{
  "d_mlp": 256,
  "qk_norm": true,
  "init_std_up": 0.0941,
  "init_std_down": 0.0,
  "lr": 0.00465,
  "warmup_steps": 350
}
Each number is 500 + 40 x the weight over its row's rms, rounded and kept within 0 to 999. Layers, rows and columns count from 0. Numbers have three digits each. The size before them is the row's rms in percent of the matrix's.

# down: layer 9 MLP down (transposed), 256x64, rms 0.184, rows 103-202, columns 0-63
# up: layer 9 MLP up, 256x64, rms 0.215, rows 104-203, columns 0-63
down103 094:464531542513524496460519427487529428476528485526499556454505427506529509475489443480470471551599493505485434475514533528461476469502514529425482428482495401549516453519449540498446547465503444
up104 099:498480508490437493459513527447495452513500466434513477559454510497467486484544443479514481550544447570512533545480547466561441509466573530497475547577434476451439478418458461453462488521543502
down104 119:481488463506467472566505487485299412523505525480546505532501480556501482520537479506520535495483505516538496492522477494503474504456523523488380523548514521474476497499546540528513512524522468
up105 093:566480485457477440538584518526523475538470510518451514538504487504503441550491455457547483443572504521512477519427504595457470510489523516482599502545557480498460464487506531498467399462484471
down105 083:517550472577495469494557499483459416510613508526571560436428486471477545528498507496460511557498504461479518454518504546522548494476516570507530519550449541490524407488538490547464515492499479
up106 089:478485476447516495491547527413517474552519452526449582550524505481492494462431471479531495491490420538484502543447493554535534513523421469597503467531394520535493506486501493449546480488444502
down106 077:460484461543433521538537438520486464501480497454536527519521491506530510560433562448455488558489546499548534525468448504496531535497409513473512473455511499545500537440419540440516399498525448
up107 088:436562547556453546467501487561485521540463524470526501522526508510412495527445460491548438517589561535533445551504496489582503514473521491491469421570553516500477436485518484541476459503523489
down107 102:543450539507505505493506482495394411526514460585534497544499493471512518467535551513522525446432452512477496520514502520451436507478514516457568511494491470545492430557485560524507494567419439
up108 115:568442471483435488487542440513500418481512484423456531537474549437486509470505518477523422456496489509501435444479552506534506565529485515496498493478473556468546411435470494545505527583486499
down108 122:466486529393530531500528549473497579515426540526571456512437557530538460514557501480555544542466575538524538484534495457489515475474465487484532485499512439543477590471457477486528449512510473
up109 094:510526513451476444458564507530582500553517529449464524544487543504511548552475453490497482475518491441470455574516475486491522562494463395557562544467511578467474503554496424503474532479474476
down109 089:451542502554530471472464511588579578456517501468476540445505430526432406477543509485512444503552550529507568505452447489469490450440546507500507503493501450463483459508537526491552502504532469
up110 088:452464492477530524463531540507534519499494516468484511579448559467500544514470481531543476496517533509459481475460556498534542526556537469566493461578534635533512535590547479522455492492482439
down110 098:478488547523423534580527487480441454533494501528527534467520489498427470458502431518445565434451425505539541528504545528490453467444496521520449470506508471464444420456453497530492551556503481
up111 105:474477479475540520469470521492561495456470543516461529517469493465540519517494492572488465491518470546516440473489534415483480519568522364452534482551489540459445457444528479495556534551424517
down111 099:523456512461478505501481511407516434450546513546491483452523451560393557535469464498527481557446530564533482484595512525472489552452514531491447466507535492526488427532526519500450542519478510
up112 096:509488580451464498432515531489534493585483461447440480542459501522491540452480474548522425497522483418524428501504488515464524529501551515465493480529450597433515508532499473503430470520427489
down112 092:464521556558521448538482483479574538478449509557496553490544559494500575484486498478491548510554476557515488493476523480524523475440502492558536597500577412527506444440459538516482456545510476
up113 112:463514530467479499488562601450561486579480492402430514492492534503446490530545457468502466537492550481459523514505516444515505523537543482571545517477501476505445523410547425524501493520516462
down113 124:468486482501506488543488477507533625466515500508564509478486505471512454461511512493490439508496576465483489551492447533522494519493482536499456518474503497463470682537566482477492539468500549
up114 085:469548506525446538452468498546554468519508379536558463540506545513510434513500398470534481508540456557496535525451475467530493491524488494503469401479497540511427498452498503523504547475469553
down114 078:504435478477513471575517517483564426529480517499611517518506525560582484502513522505502537464409522475452527496551499502463467482457524471476436495514501568466595496478436476463478481448506509
up115 098:487450604495477460524580487452581446550460545538516513483488498520503481494541460503505526428538517522550469509506500465512434558547493456539499406504498572505463481504558414515489499518511464
down115 092:522486511478464478484528478515441594486557455531568537529593564459540535547504563521495528568524526483417551534568457549522529481461520550524465487463498489491533536554516510524547499496455465
up116 096:517509577534500478548498494547548511495485507493503491516486474449480502525493537538526532434600514565452471475411528524593488573505522475507536398492491528482509440499536438488515478447443458
down116 087:502492417516515455490514551499488451526441523539512548452507577474456500477482496460542592512493461436424504569506524561500567486514570430447502520493464504493513568446489497504454569512481487
up117 112:458532548520532514480493560544542452540440506504495448551523544450452461447515473464506488425494537474423528452510505519480438559540526473520515477562484526517521448535476455554512395541487563
down117 110:395486554551506538537433502495492455539472522394456528511553572497552419535486525490463548466508497510543537520557486504516515529530446461508539526528518430435534513519453474507473464453487505
up118 100:522490458481494566510526495515480403510448495521501427522479535473529443521534478498551500559525508581542499480530554524514548483564459510494506487575467596463522455444466464458573505528530558
down118 102:474506494527543538516474450498349452497524482568482513564495504553448548443482511481526527467533482522515528530454531485480484463440534490448478482472467542422497458509415448504440470515517477
up119 086:505484527462467442474537427538540490532412462445410478477512484524471490524543429453556430450477502563533459560474529540523484563503509475499472532514535518488413492492413513487472492487529501
down119 086:464494549551592572475445503467516568495553447630570511499546492504455481457496464547471464456549509509545490539467571531498502436514484479467447490539514491537525507499471514490481477446487502
up120 109:479451563535527483505568536484534524484465529374492546524449491493466525503526514487595552581509473572484470447480547394571448483464477476514505494495526533518455487509500476496477501526495509
down120 096:468425525469543497479458491431449537514485503497479445487514472467495534545570511452415447447450444529559507538493524488492539580442500505515370483465524445514471518530498474472516461495517485
up121 100:454493586536468563474538471536565476467457432492465429580474511452463461483464478563473487533506553478541476478446453552498504512491494527515554466483492500416463491445534452474527429494494454
down121 096:474537446512460542525525483492522443457505512511510481500487502504482485485599472532442527484530573557485590528526425422488544445504426566584510543467462499513524469475468545507434501516462508
up122 084:468481539480523502554495530464490510493576453525471405469507545494484483511545504529501438451509530497446437450487512444553550538521473378574514491464512508490532428521564465544466498538532517
down122 082:581516524502480468399520467516484498493471461365540439560521463607500495457447555523470546489514494481483525468433519515478471516499498528494422478502491474502442493472478481447504527514517475
up123 089:532496520418547536525488543438542563553445549442474494596473486497490497513504480454528459470506470506439471512465516439470528538498531430461577490475442537484490543453492528482536477572485565
down123 091:493589579549508481517498516551608504496520514479535477515491448476547464482525527520493484548509538520512520555520502516490561512460534612437477574477505482507513609503537461479457464496492471
up124 111:513510521469500500528487456554519461530481530507435487554485567516533423544483441537489455458595526589469478504499439534490467564548457541464570532528522507525443457523490456530430458523493528
down124 113:482512619540484534454448537524530479542585462454486456501455482475508489522552442560427562486516467523501481524561522474479542499504498551469544503478555511498412465516502451502474473431484549
up125 108:450382513489533471498558511447546481549489466499505498516499525508526437494505436466480459459542468513452441550512542482500516478460510475482470552619532497526504439546514449519405514506466475
down125 111:532583444503552552437463470512495516441433461516504547494534474450529455499486553484546495572496525484557376494537513499531523554468517517496534493562503541467559516483511474545487451478563483
up126 093:415584513474484549446469511437479464509505553519501493467469531450430508566443494455538458468592548538505454495520468459526499487451481484502499519525544490508393481507498434478431494529502520
down126 085:550486492499514454440506458517576484516441449534476446488547459480483545445594548493445488465450515496511488484482531542517557497537534523515621504444543490447546488459529536558537518513518454
up127 112:494451575480528535487514559404518470496516494439438527512447488464410405489477503484542518551518463575526480463470513462521496458486500467544509399450492516498505507470545545544524531536501537
down127 105:561512522540429504513545506472491511478536431475443491516503462601475539472483551495378494467480553446465494446471463483478480530503476514511462495500522491534442558520587555461488464490434508
up128 086:362482507481494548465545471482489491474467538485469446471480475532503506499478444536558491502516537575436490449478459459558483472494530433521489511595550528465439505491517488563467442538511474
down128 090:534447506512481500486553519494533445505571471550474550518504472520408483474507461526466500637494514540535524462517497493524485477539463550468518440478463493556491623530446529552504486524481509
up129 102:484501538408446546500575450436511467527480495451513393485470482530434517550491465477519411536499490512468486541518495450542519514502415523487554474567502469451483522477499473543442532531473501
down129 094:544455437533533482576489556423549494463569437459559471507434470501506549487509445467512476478489403546474533469492495517479479457499535502499466564507471512487575529547508427547538477464511525
up130 085:513418531523458568480512535435541528511499463512521460464435522498461486411471433495452511495540532543560497514504550437509459534577434437527504513486418515515507512516465482460502501580490458
down130 092:536450509438483446500512493548469523516505564522432503457516439568482428446506550472525508535477508496521513499526446531442513462566495573464477429505500455453556509478477532516495544403552550
up131 097:451534509518398482501456471488556465582503517428467515435441540522526498541492525520515504496472503468412498554397564465491549492505524510541494507483451487461437474443537557519480477523534504
down131 090:498521507505522507581530510494510570460452504445501510525492537607491529476507481469518495475472534535569453524524472495537444523534509488482476438537532498473480624517460467420474505439493591
up132 081:405492497504510484537470464448500486516500520518508465488427546466507499553460483509549470490509559555484476529502433446475599542538436431557518498498453596479440470501485446465485474470460542
down132 079:552465503478463460509500542501598514432566452445523485520542492541495518438466488473457567517462524528483487461506460499397548447462474451490505519546455458424542494493510461469435515523539458
up133 100:447473605505498495507521507506602445549457526454474495460502519469487528473530448437484493556553473572472486490488505438500521557473475423447542519473529556475444512413518525520512476475491458
down133 128:407447465525512539542485493459551473502486536481562537483429526499448496485517518517549426550468471549514494512436483487499504543553571490526548462503454573507523404478505454568565498483478483
up134 094:521471494474475429523593586509531490535527483433499468560477523507470469540480430435527444568472435488504526494534483449486503494568497436480543484488519508447574463563542468503473494531554500
down134 093:433510512476496500512502501503475480514492473564388483473437478434443495591516501577521506489459480482469514575431536586505452478523553471489510547465553511457486498462461539471530476450544526
up135 086:438445508534435458571556449517517483524480512531528470499487579493438473505465502516489504509574536468539473457470511490557420466462496484462598517487444485445465495468424526521479456454531453
down135 083:533509547461512506525449489489518533565543577537542534478467538550492463502571499517464456503489505415558547500537492502507514519478460477452537483541499607534515603456442539497544520519436523
up136 108:473420482513470465571540491516566443515470560525505502531493517479510493476512460431453491522528458539385475520478531480470510537487520408499549501446520521463498455465518556538459463519590454
down136 105:567498512494504564483523422496466524530527474432466480488479474490452530460473523546445537442432432471537458487465494550447501539520493530481583457499414556540567589481466508478520492493494488
up137 093:426479516486443519511532471452474516536497543484517444530409566454496489498481487512479398488515446555453465522515534442577489543480484495477453531477543606481535484549509494508536468527558536
down137 081:543483454504531474505447467524500545455522504484434482450535485531544548426480514491462530450556478421452507554504468596461473546504475509511547570523476540496490468497428481499498440520395479
up138 111:439493485475497498475551527456562505461523529416484490535459563474461498526553468493534468548528461551425558511522491419468466560475507469546582515482573531499490505553531437531490469539481441
down138 099:438491531554511443513506491540526558477487535507587478550445525555524450549485521512528481573489626464480532567443518529443522513549529509485526445528475483460502578513495521504520472479452470
up139 098:527467471505416474541586422497575459549450510510497501412464539482429540461501476494463555483522397474527471465504535490507497513475511473449518472457520468485445461451470545491487493566514522
down139 103:522483502476537517472523442534457574512502525464539492503475366521502471543518485518390530491448479506498528490547497509476498498515396516452486548513451491536535522525466546393521523493544497
up140 088:408540537472451546516457515520482464529518463509478525529509484457439477502480564491539460470597559492418530496506439453495555484466563507516541422519503486449504489489606457508490516493476463
down140 080:558503536479531424427584550512467469527470513508481466546499503535469505535494454472494507485477482441493512485548516500527452513553479487499532520535487493474545558427492584550496418549545610
up141 095:411458494476477481412476526427537493485525520500493551494458509459517492554492514521474499516544559527502536499490498462623546488492473462533528552597481583515500465511468446529491495463527569
down141 096:538501531497510483417542471463548527552547561489525547507510446487493517492496584487475501450470536529544488477498444469469526475469468565518511490430435458519517509502448570442571436469575447
up142 104:532479508521552555378519479493546448573475544461496480513420503476529481499482563511529517529528481516525486541556565487502437540467471468492551539506532518455506438447439510479570536555466524
down142 102:474498446532540515497463461493575405506509550547547442447611559431443484478526534463497500476516481508498458462482443502512521468396503479478531552460567542466497483502468513466492496482500509
up143 095:435502504446448541453527549528611491503498493419524525504491479507506538443517494446491534419503531468444468532541524433468562504549493542473518498508443460414444501464502496504524491554467551
down143 095:569548449528440474550509484476583528477519505557551450495442485545506466491534432503520523527495553445551542467414464511475508511517470476532557471483603462491545599496513505489490518502493503
up144 098:515498502452473492449485465541529482442484557433513528499526525474500507552479451499532490514551457575484527430496483484521562575453447406535540444465481493510462490508433456519537463521606490
down144 104:503466542492513534476482457481468571446460476485463483485525454515627484547490500449566500454487427517567518455518532482531484608485476428543483529483500539457485539479470477467540502549451495
up145 104:465491535466455496454480587511567412538466435502473505490431483462510477465581443501581543491514535461503470509497576440482464511550565437507553479516481519454479483455509516501541474502507457
down145 114:442430507549523485445522495484464526531461494510548473453456544469437521493535520578456496465483387534525525492489534480544522485506507516534533500518428557460450417496467527543508453452514580
up146 090:521470465517510549438562585524510540538505485507527523523500514435395526497592528470545464545456433496493507463464515536544518528446478474457553461559537570481457486465531526469518489521497438
down146 085:533509417504493457425480533506502530444503527442499536484528495523496492455450514472532493486460500559553542463562501521470517613484519512525553499467555524568474397472526534535518523420460524
up147 089:477538527437475569476512532509508471590475451420421490487531532520526506529476419430485480534514474490559463531448592483533540500476569551491545495496458438444489499463492491495452492539506477
down147 084:588441489540468484503488482514511484535518527467513440522512477431438441507515558525501518466555521513467562544529456478517466483517472428512448542501562507545473635509479466582472496481495523
up148 100:469460487494455527499547527400519456529495523506482443479466507508482476521447461448591577520494459589473511510420502465548425499448462467526511512485484535483525484557498480463482469466427436
down148 095:533508473447487510547539475479494557552578548439503524543523498528509469468523444504480523474435521563487581477512510465519485510488431467474438466500570452608492533475461492499432521555560489
up149 097:487515521480522513454493524522533493480454465529461499551423512366491490511478533487518500441560490493545517464424452458518467548445496479504463564524473561410414478507488454454496542486499483
down149 105:504497510491481448530514476494464519450474481430569487480534528589412559497531480530546455553476496507414501571533506493479529471552489441548463491476524437512466551512556479539485457566462554
up150 104:432489549406506541465531522500557480545486432462467432515432534505537524534547484577500457497521491484463483520475568436505489512540480490477486518470447520474446533460477428571558504510478565
down150 116:501504498483506511503491505401512469498445505528498492484462469533594493514538597556532510483467482532490518516511479444508492563469449479620576484506495465454514601508538496524574511476521526
up151 098:416477457490476518493453518405503487469459485398466405540476468526518451513478457527539480455553501423555513511462494512573492522520499466498509559540466536527500481519468418538504483533453511
down151 093:581555548508537514511416466519571442530549545518526575462470523456506507506481554461459511531537533569442479520441536538508531501490527518494540440548512427467487433554522520516495548481460518
up152 105:517431523465475483487492523467547462577494479460500510600497483450504464492555517513474461454580523492556430515437538461455534535466467514491507407481475501420500458428532476478522433500501506
down152 106:514505523462487505517574436528495492474479475449499519486538525506524489502525534549479505503457491424594536543520478552493521604525536466536485562483440421536514510613492539524545506518555460
up153 095:481507541467470522446468545455526478511519477511486490580468463465493462481455455469547450490530569485517436491483452508579452517459490469465555504436561632490495468460506472507495496544577497
down153 090:523505450435495458489538489544502503474470463499441527508526472509509518497493536517431490499477472532503537493540444462430479520476480504416499445592438396523506393526502511538503467444436459
up154 105:501453519544493484539535544483522408504489448497441505479484529456489514435518570521458546532497500517522494444444539537483459474523524453501601418505492529408508474485540455534505485538543415
down154 093:499445480509481581507504479456408550449522500447515557445466528480489486537475489537479496515526544507445500566528470543476494464408436509482466556511463468549495528454485552444526514491397533
up155 112:465486517497473538459513501520511531487502444498506453475461567464442430504503447459531457522534445528462434541526453489583441436421450429486500481557471506478464478492459544476476425556472476
down155 108:541470485466531537524501454481506626451519545552546522475477538461521484514489564524452489476555493528532469520524517419426510492494478535456538393521501509537543551558500539513454560491491535
up156 100:388438504508464531530511526505514464551458473392477483508504551481491472539555468529539479580546461511524474532461489523458447522506484438579584435538509555487498475499507482534511464524523492
down156 118:516460485451474546467574479446547475487546523471485528471525559467464493561563439531489506497513413537525407525481495474518417557496523514534524411500486501492508397468500476524525453499529490
up157 095:481460543482462512464559497523503509490484571451532473492449574485442532538473520476597399560550483509468493488489510495579467541537407453548555492477506499489476496531533442494485478531551478
down157 116:497508468524475554492457462538457575423464510533499509458540546513517449509444547497507487523528507492485452444540532447462557568500515388487488446519506544573467456518556476532568550541510504
up158 098:401439505447516564475544500465542462512482477479532495482535547482490436551524480542468419508463476508505446520565434470530416478542501463511478484525595534458464491554527533448460513492519516
down158 094:565551422494507518448480577511461460477506551540484513467469526408486479522420502529486446543573480435493535528495513503486536537529512479550496463481480542548586485546452517499475487465486585
up159 093:484490535388525555404492442464489476503490540405452488558487521479472488538528426487485530463487500465492535528512528488513517531501482545524487519536416525510511522500494477510559514517615565
down159 086:438547506547504455547522526523411422554497458512539529537528512533442489502494555465576456487561534506567529496507510470495509503494486501494503527455499458583454613466566505509472471545522483
up160 087:539442526544512542474502514492523552510509500515499487516445595474440462460531513528550477526502414524420502552502559471506465588574533483515501517600501542536482492534538495574479450496486520
down160 101:542528493557501444498439468507480438491489502504548544488583458497575501473466540480515526482497583479527474452538444531492545440505480508501505520470537480432525373485507500457404535484505515
up161 114:424375532439474526521482519492604471501486534477461513532492509450472529545508459474540526540517497481514379485488521503533458504498544433528497456506458541491521447469445476467530498519466543
down161 148:503541572506580477488541466515553510517529472526493500499549514472456487554492542562498486472521424490437534548516557475488555533534512397562474465548435532529479469544505444592525481516490502
up162 104:504448504413539496498489514498545517520463457479465445504523510487475457448409495464537472440577464581510461394437538516470430503451474498490548510479517504516509453542502545461497466522435484
down162 091:510520468535595578532501582476499440524537477513569586536426467501524499452413481430531529508481497440439520500523510468545469532500484512503460500516478580541555456499516522523513527488508516
up163 108:523394516445498483538509595487522500552489540491490484499444500460448461453572519525543471501456500509476425448492532502517544504471529410546536518523472452451531510519533514515563481545582471
down163 098:533495510526456523435534553526512387512476510471575457515525470444567511499461491455437503449510467480459574503478517475507489512462480511465493436507565560549555437477530544555534503476446466
up164 114:457530539463473481497497441523521488557492474500525517530432536447492484514513464534532467576534417597439474529463555477551500463504486557530482481528556519424453441458527505530566482534498561
down164 143:512438502529469417544483511520429403515548556462491479550479502473532495497515480477545544509457496538526564468508511524562406512485543510548426516509477521455467437419524503537545519506499557
up165 108:497441481510497504537505555519599440589473497533481513511530542437463505428386451461510533533573489524467507504469513463512500466493477529561544481532547522504416472479496535484495448482503450
down165 121:511489460462521560478470486497519526543483555597441565520426518498508397466479466459467486478569468493469478512480512534448566489462489459526527535434560558535471474486484427523460505541470485
up166 101:451490535522525518432565545519512487490466464480472432484405498478498469455510425479550499549473449486483521539489533446532481503421541546524503427562464498490403490548550452492496545467524477
down166 089:512463496515536454534528505520432404526451445518500471562586506515509511488469489489514538464486416554533487542413505537533414484530493557515441472531509511454527493528534478465496428475549451
up167 093:473513536474432500533417521434583466567471471496455501535440473421465483515533471472466507439493537510494423530509505527490474527582517515492485513464463560553532462472492456456546491587511508
down167 099:524552494500454520541542467479443562498566505464530537490571465551556570530476492550540546538501545469540570440434527492462458417457527515440442480506547512490493512535526510513481442456477530
up168 090:496477571468521565510486455493499483495541423426490537458490565477493487507500409475536521531510465536503512570544521443490459571471537542538513427494442561529493466448541491573516482454464540
down168 094:532464419577545463566489479467396460449477534501474479495504516527492490528489541485562481522442496508493539430529442534467445500517484465511457586512563422460492519521508494458444521495449472
up169 104:524526431453415515531508501478535412479424470451489472459528513508470533476574439490504496528531466549436440490490579468492542562529528507490489532481506514426474449448556529502491438463497531
down169 095:565512484535525481476465445495543541535522563528498474506551465453497473492488581488458444435467501533532453445565534527526475434497485546524471540504466489502534510480383552449471490528555428
up170 091:420532505460522476488470486520517456481474477538565500582488473470487521502535498428514500453472493513470413490552497469474491530473451438523576494560544579494477465468554456472483465561444581
down170 081:515522463505521521443514544462609511515515478449513565511512519553529562566526476502555475525485492474422493477476382498481515511467483559508502569509486461514479422456561568490501486476472459
up171 104:527424441440529535515495525536503480488483486455543472513457517464494414569502510467512502516480487452510486448439583549556530576577462507525503460509491519447534497465505543532553494584542556
down171 089:434482542516600528495515503557446468485607465477517479461502461479509479439447479530482501502557538541547533482556468524489465462481465524488548441523515532546462449515588480423484470483490461
up172 088:440444587473491504511489431460503503459592503507410490495492526418532457522509528515496536513557466479479467518456460583520530475503552505546550521576517468423518454462466528534482505492490462
down172 094:452515544437467473594478504560467429486480479482496555499431476512430528551428553445470513468443521453547502528591466516513461466506513552483525446533574477517493469529474510508522530464492466
up173 092:515474512485504550485539488533482459452492493498495519532469477525461421521474436427562473453493523496491498485511433477512457460510433486482528490563482539458401417437496502475419499591451524
down173 093:454547485472496494496487530501375389474539506495512499491530500509493498484464524525493492512477462484541539479508490536470493434521510498328531483434495507482550458533538542447527498523505486
up174 118:459465546460479550435531544519573469451459527529465545510455497443499499517494436451513433476485494469521517458380553478450455518494544413510520520518480495482490479508482451490490491490603472
down174 100:495483476473503483567517510476446476491479541479452466454475400548469529413468517471514523528404466498568464474476503500513440436538523400519499537530559477488491449531502450519562450488491502
up175 109:529527512465517521493504594484499510552508401401458467581491487483527512466496503472511543496601480483479474553503527415494541534466520486536518507538539563445504446493477436454489486534546501
down175 110:510546439514549540490500485514537483480541495562487546460595514552590457544517483500505471440582574452514488486547518500521462500453489462439555528459523512535451500549490498463415522452524515
up176 095:520533519484445510484529439521537481524410438481485472590504488499418511519475486451555452567544495584463488504526473574503475509520464476478514469479537446511415449512503494418497492457515546
down176 096:512472465481549554508508458516468511464558492493528528453518511536450494449557496503480568604442404475466530409514530503501540530482522518456517517452472421500489412518462575476520518506510520
up177 094:538410477505446578507551551488496500539456469404513531489487613497535487479517462507533486495479484534465518469512541496490517525497476510432548563469491471444463467458497473511608483536481447
down177 094:441582551548529442495513435555516407420567553545548601521517464486495494500494510521533516539445506486515504559510446525543492473540519501502462496532463506550553455471544546498496508462495503
up178 090:499465564459511555489483486451465449545537478418434463509476557479492590463537520536552470468494550541501522430461518528528478485447530512463473537507554563433521454471525511570470513534556472
down178 082:519503563478524484567482477521360455411499446480547496415479498547547485489524496500502547495455570452449531502575439469501498498444525479515464518497467442520460542490523519500497521462485516
up179 101:501441505508452471475565523505545509574502480502467448524480484448465466511562473454477523421503500408443495417489491473490551490511498509552582465480487505420517470469490572516471464456436543
down179 095:439474468535560536504470484452450408478551469512467572497567550527465470476501529492520537500471502450499568548482498490511442500466496494440417542517513509492458437596491460555486531458542516
up180 098:505449510540477514548545542522524417542465498491472420469499494434526466470552452476471421471633457473591499496480499501540548516520433504505523502539451524457475491492519511478513439529512496
down180 117:396459545474471483463440448514481490517534457508489546445485471464516520413462532565431481505489516530599456464505489574555548475519473513471463447522452446478454495474501544506482466482470530
up181 101:452502510532473433451559520533538520538455471467492486614467495479429559523506486505522489508496534544459514538462450490519486497486431489562502514501505451517411486533542469473498418520462602
down181 094:566470548445523526473464517491495497563507526509538480477516547581451458507429477456472477512518579502483466467518538496491502477447471543442570431539497495535514418496394476536464504520469441
up182 093:468485460513544499478509518522554434480506505423453521554502562554548482439506536469548512536510498527515437524445561413513444484550547490477520573523503508503495466420580455465488515518523437
down182 092:512540559566509509447413476477428548535492568516497463433524550448455497490471502467464499516562514490481497478469517558508481540543517504494409453511481488508522612549507516447569479490528531
up183 100:447489525540468551504525424437511505559429482487538523503435494474450388520481473483523429545507519507477528530496528514588475511500555440543471494549490573514445502467516487569496446481477491
down183 083:540519529411546464508552516487553432530514516428483455535420460507486484528483483535472507521439503481530530485541482474529584515520435505465458473495414474529515465585476569518483557519506448
up184 100:478445495435508483525552490458483469526462542455472464545500589503496468500541542540538447452506520517470465497495534564458470489413496552508453471474539571507504480455447521506399436566533509
down184 094:490529470507582543544489496467490491467482429512593491495537444576489479478529497512557504508456459474551495436527496504536505484517429601520385452489474493558530452522470501477524464475502463
up185 096:591501521422533476511495514481534461541518450491478441568509482457466489533495491484534450430488428524553460566459488476520467522468471493434467483517473552518468489526566468437423416515482476
down185 084:551468418506483484477496483496570559534462553561517552463465472466453522531541566466539521520446448496470515466515520475511547524506471572467544508465433481543489517533421538495564532452490580
up186 112:446513562445459455524468494495553475485463502523495514538455517450515499523451528496459443459538543594489402463476528480510529521573523498444512436498511562485401455501542451444509489530512492
down186 103:481473448504453568524487433438513464433530466534508495469514479512524489467460517510487529524447482475540529498623423440444470428447513442509446518456536474523480447488532501504553518442528525
up187 098:467443494453395424489587536457555486535414516508490430506427474507515472505492534496490469472501442441445461538502477536512455540528471544482504480473416504506502498538496474540517508544484563
down187 098:535467522476530554525553490538543541493507538501555507499460345543538521476513498533556549484548511482509503510525521490466499516457455426546456591479510451506466583507518533467529482487480451
up188 090:433521518469455555514462537462575539508477524514497493549469498468420506515525462464547463556552544500455519552456443505567471457537566476527524507508566495494419510452526460436507447560503531
down188 098:523609526498517552444472505487543567501515460436413518507458549548499473482526467455544518521472627480490513463521520493512504488456486492464511478479523498489553615535538468528515532530494496
up189 092:473523439429499498503565497475554452527401562495544539473493504475446510472518399459518533468556497546507497499485463469516485453501434454464523524537452453447468478455551500501441560478552514
down189 101:585487456531555526466426454506518541540501517497551506522458514527467514421488467463439475461492447529570441493501461560520478530530489504525531527473517488456542646497484474533532538526506499
up190 097:466554540551550470485500529513495472533482555465526463475398493448482550502505476510551483490585494482514465461488516479566439542421456529503526572478493493439445474427537502513523498578525543
down190 097:462538471468447479448450434505490637514557542526542532503533471479502508465508474500554517524459524505479507514512496553538583469451519464540464523471529474474441580457521526448496524483582508
up191 111:481504503508545533466489509479503429482460455530502462493484454488432463531606500476476509511582432557432434517517528490549489485511473494542449452513420504423437454447477528526528471508554523
down191 105:526415490438497513572496461571443521460505523537544527488547424541521461465414507481480507545551511463413489534492455465545518503510474416488482440499495490507446431443526494481484519501547494
up192 126:490468490477465574505514586480512449450446401505522439545469505481500523538500453509562440503504483460505466513508552472444454519571534465566535471515499528481413456452479540500504456458557495
down192 115:499486532485471507452462454509480418475453513556477447603449463502537599473506542500488426483434480499552529546527496510518485423507516496550504553487479552511485515511434561487483495459479573
up193 099:516405519505502492505545536486557479518495420464462498513465520533516480560574454488560463450523403534507514478494496463467489583469489463518586552499529528511526518527569442577519499530528505
down193 106:530598494488471475533457469547495490453525556528475540498477498463507562465527515504517490498500539451503483533465490578560558487566538522517431528470458455527482592502424533445461418475458497
up194 099:530504514519534515485529514512526513493438571454493504469425507493470461502483459391521441504499535489543524442456431470546471512510453449553555475524513487454429517533554505477572458570524569
down194 093:554508499500458524514449478491520465478578502479539501516543431576510487503561464492484531445525526516529464521510557510460500535448554533417523520560452468530611464453478449523449510442469458
up195 112:508450501483540451471471490527521475570473582452505560555433618468479533505510483552536465563504486463459440466492548408476495543511520507526537525507500509519500492503475455535484426503529433
down195 111:481514523469476481495462489489467539496506538457471526476470490475477424475444562488477534523508532474535457510504609411510510482439541591441503517531467549519478496532445468590441563547474487
up196 110:534514579480493562474555627507592432490470465455429524540469475493451506555548459493527545474529527480479488495462530517512412529523505512503561469524488551474480510455506447520532501516536492
down196 118:576501463514530515493483454467400513555503457538538431527472477599500493539509624563500484509452484465476470503487554449484516526479443458505459433515492465502531524524555474483474524475529514
up197 100:477378488519448495467473568459544481590440501473494471512476528471493463504494483498517509523534513475476472527441517560489489509481427450483583423466471519468491499423509491544519433514536433
down197 109:408492546496463499428527489452522467517474484443526513499432558434460492558490496537524423493529417466543436471497509471501471529529501435522547485498454535521473407514496419524530513498540496
up198 095:513499518485490525512539564514521460540431509523484515511446486492485529468445473528578481510627533525468491508471521458531502602513468538471487534579465476550464462499490487451506510446490393
down198 102:534504451533500468547538498439540516491487457519396530527512558504424507534494503517505559492554458443433609546472530578428517495464544507508486503450462523534478534498493487488451465543544508
up199 090:567463481439424550499578508451504492467514472497473465515444634480486526485500505596491484516564450510487475515527478429472506527458450443465518533493516491484521409526477497488519481525474504
down199 096:510514473543561495493503485531524495476489401521512464546517487441457521477444572411467539523463474526513502501544483512591549563517496514521510579464489509547508475477418542516540467401495506
up200 086:522529435554457482514505555499495514449471543481457508566485596469519423593444431477531478453520587520467445536492538508509469518452533518476473536512485514436482454522456458539485511510529457
down200 075:411431582439541426552458472476452528514505468523532491527467500465490523486530513547507524513476393530534484501471459546485515520508562530529500434435470491565526462520520414532515507472480521
up201 087:470448451481486525492512475574467490559528479545491474549481502480404516509398517459495450472512442563448471415459469503535483530446497505498493544498452506495510505462481539537458505582587500
down201 090:533504528562530454472524525485471563451498506508448462442559473558528539539622537539479483469500475461548508566475507468548535542564497478526518531501517501444510428538526451498564500475430478
up202 104:526494539458484476503436585523503463528540486515457493532468544462488487472570491429535529503513521582514481558508596389521510558514516453493479495482477601492511502475497471541481431487514464
down202 093:500557456523560484486512425452533472506477483483489467436499528401534506464546526487483531540492556445541531538458527596445539480522479517452509540491413499531487521470512528549567504425541489
up203 111:492509529484539462475571475495485467547449478477483509540455470449436494497472489437489563502541499472403523483402513548517490522466511396445450465578508495535482498539451447516461455514528512